{
  "d_mlp": 640,
  "norm_place": "pre",
  "rope_fraction": 1.0,
  "attn_scale": 0.125,
  "init": "normal",
  "beta1": 0.95,
  "lr_head": 0.00775,
  "warmup_steps": 200,
  "schedule": "wsd",
  "decay_shape": "linear",
  "final_lr_fraction": 0.0,
  "doc_mask": true,
  "train_tokens": 796100000,
  "dataset": "wikipedia_en"
}
Each number is 500 + 40 x the weight over the matrix's rms, rounded and kept within 0 to 999. Layers, rows and columns count from 0. Numbers have three digits each.

# up: layer 7 MLP up, 640x320, rms 0.0383, rows 403-428, columns 240-319
# down: layer 7 MLP down (transposed), 640x320, rms 0.0373, rows 403-427, columns 240-319
# gate: layer 7 MLP gate, 640x320, rms 0.0361, rows 404-428, columns 240-319
up403:506501475503480577500498539525504547464547495452463500531442507523581531488537462465468472507507477546524479496437550482564466457493492517508512455584491505435618516476495494546526503518448422527461450464517541533473549494575459500476477525
down403:530521529536474494525435524530473481475507556524448511466532455529527476523551513568446497522516484430485510516487462533509474519469467518488449513550543521519456450541505429483474478437530503536532493527417504477464503489470471534556497488
gate404:462504523472498490502412475512481480553497557624453452508515579468558448532479505524527484594492532502436497512437562485502538507473506559559489567482585497530507505490468514519491454439445538394537495551500516495512527507508529509494486486
up404:533523530535493520513482436472439439524502435546573567539516557484423549432470503565534479551519432590512460524590561501563509454523490575469587468505445596453536531499383358531463472579536489557516488533527475551409491499596495413547506450
down404:541453464552485482448556524462511549446487497479502434519492487563551583515495445417519537455542504575521498536481487546456506448425486474488469340512556447466504496479558527497551461545568506549491455424462479456499553397554507525451555572
gate405:566484498516499485438485492478460507482517551453515512511520548546427491496549448531539517509524441549460448458474507487507467575520506498465555407510508596462514574505459519570537569519493441475472443494463542451569460451526462481476492485
up405:475514592592554524498437536467483505497548485463442532486555501518516431495493511449512497521471467477551508519519565604519528499539510540421570487493528565464512507459472528495439556483549541570387461462532493475522461471507477509519485449
down405:413489439445489542505548522543549492504436529500539500491479465453526549495537500491485537434494501436474470460450404467464564495464491525553424526520483437604525496509553499469532380525472505499561565508494454568469496515535488482544571528
gate406:468554541530495557503553576458543539561448482485465467492529520488522517500481530531476535499484451525602482576485540607426533495480464449485522426536572507576542537559571555516522506497490471459577512544536593583514566477543503474548524480
up406:460516461476501443479465509561479494566566514509479478508482474467495424507483526542569515446536525519561610488516511394495546466536550528512557546443482433480518467571537507513502498476439512469460560460460462504466526473536483494499555518
down406:530438500446467473548524468452480415477524536513501498452510537484484495460490478444485506491416529513527427457461468501532426557498400486506547464455533554500468510461477425462488484531500523534501554517516482530531454574431527499501523453
gate407:571487504504474530556510474456565564550535522430447576527554529486495513520520437518497547524513505525417455496567499542510484494487522499523531490453476454541548433412533428456509580534505433488499537528393552467453489430478501463496459539
up407:452487438504525449494529451505503492485552547568434460530480485522561528599443505475491516484446491523515498454515528461480493436586529583529546451557501529430501465527455457412460502488603463541477590487457443473452387500555562477507498423
down407:489426547494498544481501582510426505537535520541589501480441512504497496492522504536449419487480451532453563520531417502554478518515509440428504533544451437469539546452459535577518418472544481553469424491483496491560466490549476549468469525
gate408:553539463490527491411512557489520509492492507536551484547525517433467539530458455528483474540503497506453510581464462540464555488474530516561561507512449538480458469529500481500492473473499502447463478546541478500486474475503476482474441525
up408:484551501518467538549546487505465501520512550526484532517499416548490440514489440532482542460469481526485542504464506494486524475491537496493472466534433502538562520496488440455449548475514449525560441504518496587500513539513499453549486503
down408:541478515476523482399460522492492466494477462484564468568517548474493543495455483481523470525501510511470483578532465507482513517487471512514540531493532517416465508546509546518508446519528549449486533538475459414475504460488493515475513470
gate409:454532494476514527472513444521547506518486441553452554448485421461457507527463498395517527480469454453487487488525544505483428431438468500533511497497504473500541477423484544456537449453559471525519487488513441473598523404545499510511551443
up409:567522452508472522543535543512498460490550434434569476476461550483516636442525459498503574465510492452589525485446467437519462552453516461486476517579434518517482513542443554494498495520529433487506500450478471551430471405460434506489564457
down409:487492533478430456510555533597539454476503515524435502476444516478501551413452469557447497573544447577486530579569503363500428478577438500483416557457520489498479533520425530471510481541503471544468524498516505524467479514523526566451465554
gate410:489521589517432488543506589479564368460487495446446420528503461532525451447516487514495516473392571559518583474501394547558501541435500512649519585390493509526477449502580491502491535488521569453484431556527436508546436622495484509522553413
up410:388509560456483564455547416513438477572483482489441490538483513514576521460563529489423479521555493533489471499517468524442483542550503532542504529522483519564515470561485501473557532507535493457505470519574521475492445589421475540444479445
down410:557544460486558495623415488545460515454575526589479568425521478524514487490473507500542474519592554448480490462457477476491520562578504502393450463482513480390551456528458480546500507500442452494526501481521498509535548391529553453500509549
gate411:514489493501501462457535521451547579500508453484515436531486489474505437482507456490506561533444481532488536538498478489508547497456458477447503437505447443489478500541479503505470514461469509473476544485485518522496483455545496482517491499
up411:549459472487460478462532508547528501484517480485483456435531578509535451446527505496445512501518475508506464513498553445488524425441500460462530499476531547546509497577457522491441540439411528399524530578530468551465523529530475567460535529
down411:469530524513518551495493449466490470525458495490505557544509461503482510525480486502542448491448489486475552497492454556506490550541531540505454531483455435443450469449540541523548480579533487569517491452514571464527485464488523392517468493
gate412:596449496545503501502503502567494515431506534477451445496513494422485510515540513540436468518491501575471557504523423514461510558439495481444508551536533555531404486468563473526527497446499534414552425492510541544538514543463538498522416478
up412:507553525528479474455543523508453490474538481534503518499463436598483458456537486516572522538425505441510561579524468489529553567562506556511534526463456482560471584422498464515480507504506494504488461515552501498402461435468570450490484474
down412:484538516559442564498377437474529509470511521566508527465454462485494507462508482515606464512477585447581518530435480471587509532584470534466516477461493466466512454474483510511506504500499508510571528585491489502537574483531521480379561572
gate413:483531468464403508511628496557484467560516491534466542555510516507524510545471496470490442517511490464448520461511535520452543471478511457532565424587519493474501479563539515524488463480433422446454536466433399514471503437563515543494449456
up413:504480466439516469491460479440533465453491565517541547487575581476512557408468441484473494502473519426455498531537515431550497490558404467521459483378449477530500504465509560504499510506547446544469464554501410518530408497514498521629470462
down413:424451446526461463471582528517486561425506449482494533475562475486492465563493565487547478459416467480493512542553478529458465435475558485520531547584494491497467475467464505479491395520475519504433525472528563535443516494502445477449528524
gate414:537468460464503504472588478603501610567450528471510541442530506468528518534482490418480471471475445559558513513530490543523532486469535483488493583510496486465522506553506491446530512483479530446534521432479525485540419448503584490533461596
up414:461562498512488486535493517479532479538519439468438530547514505534478530510556467503571550538554562471561513432476506511544534482413546460512527491472485526552500534532466461464535480523562537454461468491455457495500515514498438503456514496
down414:544460482518466526538521486544461460491459525524518594424481520444509466509462503498548489502531493512549465474530480462547459510461522512459504550517514577549501511529501480451441512532544561465571527555488442488519481531538476450527587519
gate415:532505488484526525500526495500490488490514565479500574487484496473442477480499496449482476517454470491512504481464468522479500496481517471513481504539549480461485506510477455472530519455517509494531502538529498509427499479467531453463472454
up415:512554573441515527536478464476460560454551566529498551533499486452473501466541458484463469488505489478530461473469516498407573552493516479501460507505469550492498447511533470497484487522452468520510514529510510503445535458504492488489499537
down415:521450473501497501472512550513487499518531505486515469475503558503485497525480473484487479517424517467468520513511471512512462473491466471502494452517545462485485479506476515476517541457536496491495454515604509488458513524476501504465495458
gate416:473550496483519477486500456432547486487548490482578485495509500504429408447511532497528471486452541557459504563509476478540507516509510488495429532433493513535621440482525480583521480426472536454478513478394506474416490485421537501468519472
up416:500489410537549500507476443529507497546553482541495546508498530490467474553488520430525493556540508495508472497526509398560513471457537490504460429519440562399549541508511454462530493449503567432405495518504512461480528516467496499512564448
down416:556504509530453491496576546548458555530461480482479419480531444532523535535471458528523487436479511494466562514466528553428497497507391500451507524539578425552450504504460549475487521536511444568581544534552532507451471488520471475531487513
gate417:513488527527478401515525478483491501487483542496522441472475417464508461554511500470459504546447485468398443518476499487526571585443533461522410506468486504481495524484505507496489481517495517467524436563494490447484584404495574499500436398
up417:477514490503405549424471563537472506453403466516569452454449467560444522510489519506483547526488575506432478528444502500523562517488501454432534546519508497480522497487525610490516429440484484460515534507506523551504510536497484501515427463
down417:531508510573551526513486447526513547532607519499495516567518458463511444532474552530528500492491473495491525607542526475461454409497452488478498439507529519533474516474459424547447527474507521556477513506479535478480517490515497536471540527
gate418:482573565520452485493499518509509450510480518551554523448484566490480520456548466569474473506436502452467419401479515548512484503559505557541488457574513438441491521443472419496490492545459503521554502536454463507518436475458539434536410478
up418:526498444478586471524503572522471539533448522512559481524493487504513474549460493541495536500558514533443473498572469530483532586492562438491533498460481498520529496439530464443479566483529470601484540505482517510432481461470586464458478439
down418:422505473438492564509490529483535470476517494516468484512545463487515515470559503505471430471474472529529537501531534539546493454523533435467574458529498549487540384573458533466549501474491469429561464481544463430467488515500479509538565525
gate419:556532452490446347491497553500445526528567502590530570438481539469480515525452516600538555550501531559534427542464560538453525468470494529450455523478555500481529520449523517447492498526468546444512531511444492552519558498492540500474507529
up419:438473425493433521558507466420470441568536473446479436400527510522502542495570485426484545477465494562482498481481518495468485539538477419521516513542429466627522477542496509570509461476546561494571494572444557592430473513500606475527504500
down419:410441504417546602599459415489598445436521594542547507489427500476541498519482556513507450558452467527510457539492418450454451488580503477503476462455427503587486530530532558513491484483493464531527511570485513488584530502487529443539571553
gate420:513581492571544492515470601505462558470521490490508477473460488432497417493578464554490463479559450473518533527499506531479485529528483552467490482518443452417556484457548420500502460535482591483545485474458513432477522523477494406447524549
up420:429429462419451548459543531496485501511462404440474453572543531532443488540462489522532474512479456468414589545504531519513481502389463523484438506502496495483439466491443438413522479578523533453488498517536553443497512436529462526562463513
down420:487542548463499487530484566446465521482491491574436528484487498446572482509531489438505536490445516553514499477469460492516527499503521514500504460503580469477515501544551545541585460397531455532409487501536525500502506456551508466540508498
gate421:558463477535520494518509509521573564521463438459455541471512472516503446529582485554454436458543576496470463460404516540395526507518542494498511499576526495564546556558465440546420551454469553526490548482508504572497511499529516518555441410
up421:442459494502524494478488457530474519499538448489558434472473560537491515503503528500473460447458493527574457491491538528580463536441520453463451471472515474482652528570450550491563443521591584507547491435461472558453514549523497419501578508
down421:535535524492510476457551478457515575511538505465556544550445477515436517530557540508457542444478521446511544526417535487545556514561435523558480545549469491542495516558418528472496425450625497524411480479514490515520453528469423483510564485
gate422:486481464523424435485512533462430517559501569509536489455508480489466512474491463519538530541478461584438467543459477543513536433501559419529499503476442469527459436485499454436470488557508515449525508524509455527532552530496546522456478450
up422:527477518534473517539496530570571509478450517561469459470499493495503489482566497544498467539586465485526490501527435560489542470473523470482513491506596488463480472524510435489482533505435512486507544512499493530578486482431504513500425455
down422:443526511522532554472518495458492480506543485410495501522480495521521457497500477484551511479481558427524529537511552489512460571564425524501432526527448488503505525438537551561543511485547467543559470488499541405489479477507519471542516556
gate423:463510480453553509488524467493485491470517503545507523542484547480395561539459492508523450454546486456507477553481522483492477466555494462406453481492484457543515503479447519514521424530499494506550473456546497487505570463504533545487528527
up423:529509512530465466567496506497525465487485511463493468481537481487553401520478471473523456555433445502538505485497399507555489550425558498598520508451516582500473536474586465494537532534509501456423467543465486522479512555526546459525486462
down423:487519474543543480500467496503472540519508504580534559552482520478441530474520535507487523436580554492501497524478536479492474464574471507422446472478501495477528468516384479528504487469527467560534496439496532515519513433496512554462493547
gate424:548459543447503481455453506476546524540491560437440467462546462560521539525557482520425538520507458543531456455422501433539451499513493516461569476572475525514395476471501451517467461543549472513495432521489528497582529533499543458521451518
up424:429498538513509590481521512527588524496518466486443493456534523454556582476598519523440429486496523516517523497500546480434478443551505494534547472494575482528561477494503563472448441447503504495510501476436506532520469522498519491519512465
down424:513512464498500488543439494494427527544434538512419473454512512456478497447506442494470523505504495457427489498513474523526511520555539459575484478489478548489487446528492434465473518482573537481526412506558468448497514468546495508492499506
gate425:511458465464533468503434522499532511525574536492513531471524535555476623531498552426511524423506538485494450442486482458539490494486502515507486509569472523463488454555530504461557524415499487502514518559535528553479513542484474494497398485
up425:465500498413409484454483541556451555545452460524466484505555497480493537534473485472525566537531462435509463504457492563455463462540505505516492509414486459488479491534483425510515516579536580538509480429548467517551575575423519496477505468
down425:518477424581481522563481511530586579476529438499494558492444469512548501538491553515511455489525489514469508493494478450468536552454465517483511534543501547492423487558477540437457497439548477524511537561445507456543473501463541548465544521
gate426:492482482535454554502528475480511506493492515536533559484476499508517430451482442460525453532404546469528483538513494557476483498526515426521503464518473552515480459524423535508536540546539521548533500499521538532472484475502457493544526485
up426:469501515582520560519511507493471547503505501472460499475450554467409535463520545508481489587445441453527527488508492473502470498478451458553495502471539561515542487526544497572476531447532570550464491459542461457418507441493533517504426462
down426:543503537400496437520507544462533491492534542483537501553520457536523449502514485490508519469485551528449487544519473477483507519503555500498467484533509438461472488497464539418562497550515416520466472501473547562533442548513475467505535529
gate427:612548486452528509541547459432491431528486514542491430532558532516420495552475524468559485426542513473509418533483446471504524499502539507516515442501503505457525440529498525545460519511517408472463473401513541480531501476506547489505479482
up427:437497491521433502551544466486427492512544486546575505486486521456494535534461519526492505523502450553539488569458525479423475496569524440554526449422481527447529514516532536450490574435518463487480482499433560470525551541518585495496523521
down427:618527497461519498509522565458473448536466533479447466516496437507423532510517548423508499457510527499393547511479458486535548490494534534481493473519537549508541484482462494534503465539489489469533469417574476496530488407490407541486541549
gate428:449499435516495530567426481526454496528482500530455449524543472474523497558481456575583425553479462438483492513497498482458434522493590461570535547549489478548530528459498530481513519488520389543453466487478540539444519554571500474548528553
up428:434473546429484529485390574490566573548516464464517463546411537483524431416473554493490540453490604466497447439409456492514519523552503514523476540510515494416507511496498445542543480409486534518454489485526539460451466578457532558542449514